config = dict(
    d_model=96,
    head_dim=32,
    activation='swiglu',
    norm='rmsnorm',
    rope_base=1000000.0,
    rope_fraction=1.0,
    qk_norm=True,
    attn_scale=0.177,
    parallel_block=False,
    init_std_o=0.0152,
    init_std_down=0.00932,
    warmup_steps=124,
    decay_shape='linear',
    train_tokens=120900000,
    steps=3690,
)
Each number is 128 + 32 x the weight over its row's rms, rounded and kept within 0 to 255. Layers, rows and columns count from 0. Numbers have three digits each. The size before them is the row's rms in percent of the matrix's.

# layer 2 MLP down, 96x256, rms 0.235, rows 0-95, columns 0-63
102:158145100137157174200103127153167117127137111100183155079168129095161150190156130122121117110110126086122147172122038136149116110118116093119151117128117151156122162172113165086149166110087091
097:162110123147125157154144135171122123095142082100137140114090082157122145163122067109186101141160116107135062113146106128140131117143197135081131084169059153198139074159155109150089122164144127
106:093128148138126075165151103175120144155106071099159083168102160148118115217133070130090155164188113117117109104117155099119138094123107165106139143086130144148162050105136073171147108210108056
095:156187143135142119044119120128152102154113133112118089094156108168142122115097145155148138203101107130156168126131085105132125131108052124164097144165152170124114177129136114140134130106130137
104:132157173087166127125132113109141142155176131085164144102091178133072173055141149090084121082137156113120105142152118179106091141124190149149194136139133149140138133132189061152133156068099103
106:166105141147137105144162117119109136105169146141126127147110142174163130104084130129139116106076171144054115124151108105169183116122070136206115092054150135141146106171099140122161064063144133
098:063126097159131090167109108142102108109179120092137074184217132114135182160202151096098151103074127093105110068137185132130134137138093154159143141110148131117149106177167097075130118133135083
111:137170149172071120113147062083141174086125156089136121160111081124163096120131204154152078145115130118121118145110164168138115148151177133093154085073143103140043123160049163167132101087177094
100:179169076113125105110213078129143133113108092082125090094147139163182051087098134140114129125116147136051116120134139126164110148157112088099122168099109066170150125064156137094102111093109047
100:149112149179132114099053097145150141144127134106177095114159175191138146102135123134122122170153154171137145132120171205174110177149155135173078179123120114102121157135111105139103087124113163
094:081165090069113104175126126135180149097095102132176162091145128159199132116106152157088098122130138085116135204141171099140121164119128169148134152070096161182145083103175086101088152124130110
087:079186192060155072113111040072135132110120121038122169136141184168141125120132144144123080086144150160085133180145163147068108131117107109065123120140115208099123090140176143096097135129137142
093:121184138188114142114111149124102087099112164152080118142179110103134133148205160115130137057113170113093126153104127111154122059082069180150112120154133163143125181147150108141095116156130056
098:125167191131101184119112193089133115126115189152126099157048149133143144113147124151178151122147142144077132105161186178173130104163078167135120087086099121156193225180122071111126130077173116
100:136133066180126126170104143169153151095154167172162161127156142140185172133102071168131167101167194116171134153153117121124074178144130094073158160120097155159156186100105149126158093115164127
100:073159091045143103087163149152134136120114133118146135145128124144122110106132101197148146144100150163101142104159092159186122100127099193117144118088147157080142114117109115129112086099117092
107:056134147120188090141098190132156103110153156171148143135099094186108133114075090072154068167161108124113142130161146097144134169152165179174143169159102126201140179108115144160097116124141130
095:139096085108114147114032192182098154176159177120131131146132133162171148144106167109087115105158067157187067113119109183105140110159135117093094092110113171135166110131118104165059108154161136
095:157141102102130147078113085115171100163123111145092178116116136118129119112137155144122143123127087111122089130083110133119100155164096108102170190136111128123135059154178103134142137101131132
104:103092154113181193138133129093158106081070122143157119127166099116083137175167118078177156084128116166124101210123089153125138171118133197223121182132124144110095154116129164154055129185123161
109:138100139132078098105120137103157120077115124043112121149142084161052185100117155112172142096160136166098089140182159219082099134110126124119141105107097123072097109145150099153120154088083174
103:118104104121114117207140095090137164149131058094170107162097120124137060088142121131101135082145140109102137075113114135117136112109118130091134084126180105122091106094136130081145106142087147
104:146058183112074141148152106141087136121142107160086145131091137123151147132122181105099209135120099082144092099119112160122127134186135086096138098116078087118155114111116231189148071108101123
096:127119121133133122122178073169141126085129083105160101177134087134113159110167145144119176169108148151107098130108164186162134130109133085145113094112051130143173090124123140169113128119161130
106:085132124092130104142118181129097137067201130153129145111097098073122123116145094153150124144125088078123122125186164118102110137097119121139160151095054166060139165115116112124092158165137149
098:099179133120155142086087091160135146164152145137102139105135123163114093119146141125114161151128136159131085136087137158118091145140112134072113142197117152114115088160139123128162129119078123
112:100112139082103154168135092107134191122073112129089162144052111132109112102081119096088152156202180166099126052071098127118132179141143146113114155110131145147137131096168116085162072138066110
097:111148114159159102111055102154129116117162102158164099141158176085147128175163089153089101218090164137214106137087166125107084163128107191092174121181184123175150131194076132079110141083079152
099:077163118129120109110130155119146108109090153122111114108106165147131143152110128155134124127159181095162109096117075088163073075051116134110118099144082132067132109106123176158170098154118144
099:149102121168148172117131095167143125146119159169152113148114168070144113078043113148094110179121114123131139108108111121049139174122133139167087098134106143186110129135119129173151139124057117
101:128156120066217133124151145108171123100126114110190159123157067172203109144133130111131126177146140138065116123160147112192183133147144123113152131143154123135142121179175133112145154121061112
096:158094149124029129119149145107129140113121133149115080078127162127138114139100135123120100137103156137111102083104149159092147115095107055120119111177151134076131106048151120148144155151165161
098:140125076128064116093174101188083064167131158159150112119116153107125137156096047099159179147144142098174151119129141091173128071180118142126090068107167115191151104097104121150120116098127131
102:117115121119090125175163107148087041097176121166154152156114112155119145145107124067133057104153097106119191120159117098125146101189161125167087155132136134108156128144156110122100119106028146
098:104133070121089065173144059089156108140045127164117131106124063168138162109224114121196178119126171148136134170163111137144128072067137133092124106137143061059201141138128147147141107104132185
096:141209111143075172111153161130110048148152137160142124166119190148080146117158149057088051169119144116123171138162106115110137094063127087132152162123070045097077111137117125122095139138119121
093:151095095141103171170153150144113123063137089068142146102135168093136092192112151136130118109101137147136158154166154143146129092140072127121017164075104150160130128132202126136142123114059153
099:187149144135088133138141062083117173078099097122115117116116113122118170087174119083138149148205126216080113139106188114105119120106146148102100119105166096104138146159179131138108129129129088
094:141117099163112141089096176137134106091112160109099188117146176160169112133123138099132109186128182158125142075116170157155173146084092136147208120093142103155143093089156101101004162108110149
104:125109131096068098198144210158108120154162192116150154114134159135127141126197135130147131136185122111159122115118072103103055152161113112191070131110102129113158117092140137089102156180130125
104:096154145141181159122123068086143166190166136084119124151097136098072155126104129116093160146109110130124135107138110166135120108071149119096136143097088170163107132162094150112068185129098096
106:183129146174174074148155088191178132111091102078116184131167099085158172086140061141087140171088129138136136143090130075129092178168149137116120124185093176165121143072118125150150148109082210
102:179166085119131147166139068126126183178109116112114148171156098131104070147108151141091099111109124139138149122191182122031175049166100157133119137147143078129115145116138112101122110175101134
096:151129136078117098160116119093131158084136093152103099113082164151178154109147096119125096197145173089105125131097067110141038064103127138110145089146157161120179124087181161154140115152169083
095:126135097123118096042128129162150164142109175112109110143087144093170136131150148152116064102143092126097109142163186132127161114134119153150097132096173123166193120108154125136178181147147170
099:101098148119092159138161136109178045159179061135151097130085105045079119097121140116141102152122139149117196096122067095107169137136143152153197146106111099133199092170160152078168131142105126
110:169106174129103161149102183163177091085184118089133055167078112111128169129144159151167096128110129079138113136154115151139151145146151111142174117126208135133115149092129137124202151147105157
099:112114135116086144128105099142178111110111107105177133122081121077190187093171101124117075112110125068108097138087111144145113211102087101160116126170096144115120119204089154174109169202128106
093:140083129151208130120097078132211144114127144123133117083137151136102205212081167194160154103159150138134098162115138091195138138125120167105116193118125153148109126135139220097115132124153171
096:133160130148148137167125138096187138150030134093124190125117121153145122136092080104134073146115104138136071186196124115129072163100139155101119093204115154118125187182076200160111150133134162
100:155132158112076120172062074136148138145078098129130135070149149158135131156147129027118160106188137127118140111115151198130115155156142121095129100136196106124140108193138156157123147136155192
100:085138125091149121120112110092150077109136097131094144111136157105100165166136120125137102136130106138106115106131106107170099185139118095071058085182073118144120107133164120143067166092136126
098:156143100153106178084143134140172155113141162109137146123179136149128165144205170169140133116098142198135087114105105153081183147080121104179105141142109124132053126087119162105088121159101162
095:177134124089110097188078102121159125126127152142139067172141149126149099128135124112134164065107147113134075197093140168174155109063170123121107084116129183129134129185158118117161136155125134
098:163138098104074141122182120141105111171103218146108154122146080140159049131119171133106140114182076202085135123131087150133065103147138144116086093166157168131103123111156131152138095156095121
101:129147083160111143107090095147112162135210113181109111112121077082114132164134176118125134142089108081119091114121153101138112113155125111138111177125203156076175111122124119166139042090105095
104:146080133119112138155134122107119162103153211118137157111124128142139149162114132136222141142145134132173145166111162136223095030169101101133181090092104154151148079133093163066191169206085103
089:067126161197098138076169184114105074110151165175100102173064130083063135077175170063149133127133102174116163099103089131114140146098038159086155148054130132095169140167116067151160169107175065
095:122181102141163128163169093195123121178185150138148090138175135122097102114104078135141125110176162110167121169102106131126085126121090150148139110211109179108103175129144152136129127115080069
091:156195148097106153161094151190088158161159129104089093146175118124117132134077204080106158152107123153127094049097086130183168142095112180141166199144139189173119148152140164112119128065101118
097:125182090093141173118129128116057146133128048088109091094156168136130123121153185110141179172117121127205111116100113118156161083149159134090095102105167101143140129174073161127133157095107140
091:117065125093150106153110134099114112172139141090130112151154158139069183134160161164134145163129149137125147112145117244126100155138158121178126137156145106120143108088129096104140150165106119
097:082141134150118164117132103071116131093137146111139171149145166144149116086094109160119100121067104177117089117095114106164075067116152133130126081129078100063159127162105137140159088119090157
102:101080132135124147108151078127114202136128107119050148091101164097098094180151082125090131146131121103189168070126095185109162117155147188105120206144123112116148099130200139109098170113137118
099:140081116160126145153106206158147111119154125126161096150222099100093103120172134096129112077103102112158095094111139067188126160146078160128103141114110132081107141074084127144091068078101175
104:062102113104141149117113132123120186138136153142034136123120086118148159114098156172127158135177155168130126106171125153079101088158142178109100184104106100132148160177209050153059117153132144
103:141124096102142114107097148053160150124245153167109164116096134148156132075156197120141110133151072162113127111095093177089109182131137150090110144104113121153116156144125134091169157156148111
097:134154178126142104085118089143113124139154122083186134124072183079108125079110120106080098119174119125117132138058096124148132137113112129089137084138070144083137132080098113130138092081149161
102:093089098204138128114135126116106095205132128144167129111124110090133114125100122095108158159114130169132189102103122158156157079111105109134126125158118174149188108151136119125186143122094137
094:097072091086165084129117118125120139130173133127146137148155079136124180127121154150110163176101087165131116097117121115098124117082143121108072072182166166103122123134166149121139074151108113
098:138161125098086155082126141182204185068133129108112114090108056107109098184112101116081166119112140126090075131116155055125151129125146120135127182163105093156162138177103087088091137126158155
091:053132155113104106148107175096123105083132093040118173133080146099116128084122139147138114138134125117176110087092194147142130139135151054130090102113121188107118130171114133150079139121166062
095:113150111157157100156161105112142172139155181154172104095099129151171154157172137150142129143135126144145132078099201141090142091032183089141142109127159142103126137134113123139172120058173174
104:119084105127112138106147127181128109098122108137093139127135156129124077098161142153069169159139127163126134131088096133124132177093100132170164200066161084160123119125098092108141143092144145
099:121082152207112106133097119143121124103149165138156164151111097120154122140115116099174155144127175178097089136159186102131180110157133098098062102132144142133060195099133154049163075141100134
105:102145087062163122105142161126177089082187095096123157129164089181157110185158086115152160135134086156129161148145104131117171153117167146080168134084166101137095158119138081138096125156162124
097:114060152175109160094123116132194121138058136142101164149124133118151107074089123133066118128097113181122134170192121127101105138102138147095183159147151111099138136059066136128097146088119164
095:169121159145136144135102144136086125143156042133167109133121196095135126134152135062120178130117099123115173104145104137119180105131154118147141140087118150133101093136098160156093129115160165
093:143100153108082071116130092147082135079097095107162148065075164113131055123178116079052152158111184102112135118164169108180148164058121077144145182127115112133102057117104172100093081148130115
119:162111106082130166152188154222116147092124110054179129140173107149215158137139076147122176170103129111153176144122056132141143107115102102186106127182139133118162125111165120083107221126132152
100:181207169107133079117143144145172151076168125085143105136130134120126178138115113118069157178072167129113133103188141068114149114129081134157078101124092079097146130077135154179089147100119101
093:138123122089092103166067143118148151106100144118088127091154128165185089112140126145146153153122100165100198128109086185128153170140128141071114174105130114087161146083146119139146145163119121
099:145143145152170112120089161122091101130086160125167155097076111147102094145049076123111123137100076173137132142107116094168159138100191129135072103070111164115124179113122118176074138079132059
099:127185070136140179133076145173111143147121119107138118122101104151153129212107128122140153113140156123081157142132085129132171143182120140128150116123103081147133111195171120129094145163143147
095:127111134115075166141144109215050118174171152125095109160084140104109128143127087090100146128108167105175163116158096145190126169123114187106078179142029155154103150133153169133183078095103133
114:140152065105154150140112128182130125126182059113156141124107131117129124146102101158059132084075115157115187129131145096160071162098122128098140185135115129152091165100107115033109162104123113
096:101145166070157110161106122106090141181110108101087123054117120171142134136112110185154089119127138130113119131097118171112145120109150096114163149140178098081197121138150134160092069145133084
108:182088070115098074105112114085098118052111151120145120135158092143117127084126123160155160098101096071128129086080108099126146152165162087112135091123102176112082125071104175163134141140127158
105:173166110070156161155138131148128114138152099115144143144153158196140083110179116178174079129144216140133122106134148140121126203128100120185139118150101117143151130109105159120070095174158135
107:037103132161112140127139084090173109125090150096125129122088132099145170131185112132072073121135121138129079096135130121175089128144101154125132107086146156175095074134101111129137061127132148
099:146121137138157154158148091132090177168127170120109124146132141092134126130106138103076173129126079107109139098113199092062183164109139107168165130146118143100173092113137108105103113132113166
091:183092142093152097105177123126153204124117118105104138115140096159155121159180121143126130104155094078131160137128126107157069117143096167160126070132108132120075125131130100126128148098115160
120:104152215153173118106084131107149103109091089132149171122083039099126108140146176158140091123169120155122138187119173125137139137184143139126073122158155115082110110109108135235099096103114176
104:103122136113156187161183151128133168099136146159082154153084139159085161082119142107173119147114114147105138126134093118169180155102120188109119142131143086135118112209156117064166191128066119
102:110107154111116148133159114131108077121127112060096202121115128158108132078091153114113143131178135133105125156137164098151186180143122175155132078151167099161122160112123108179082087084128119
103:131108102188037147154138159126143153110120141095166168178134094157057082116127170091158102111136116113130139150169085210089094133070111116145116134088126102138101050153154100132111109162118123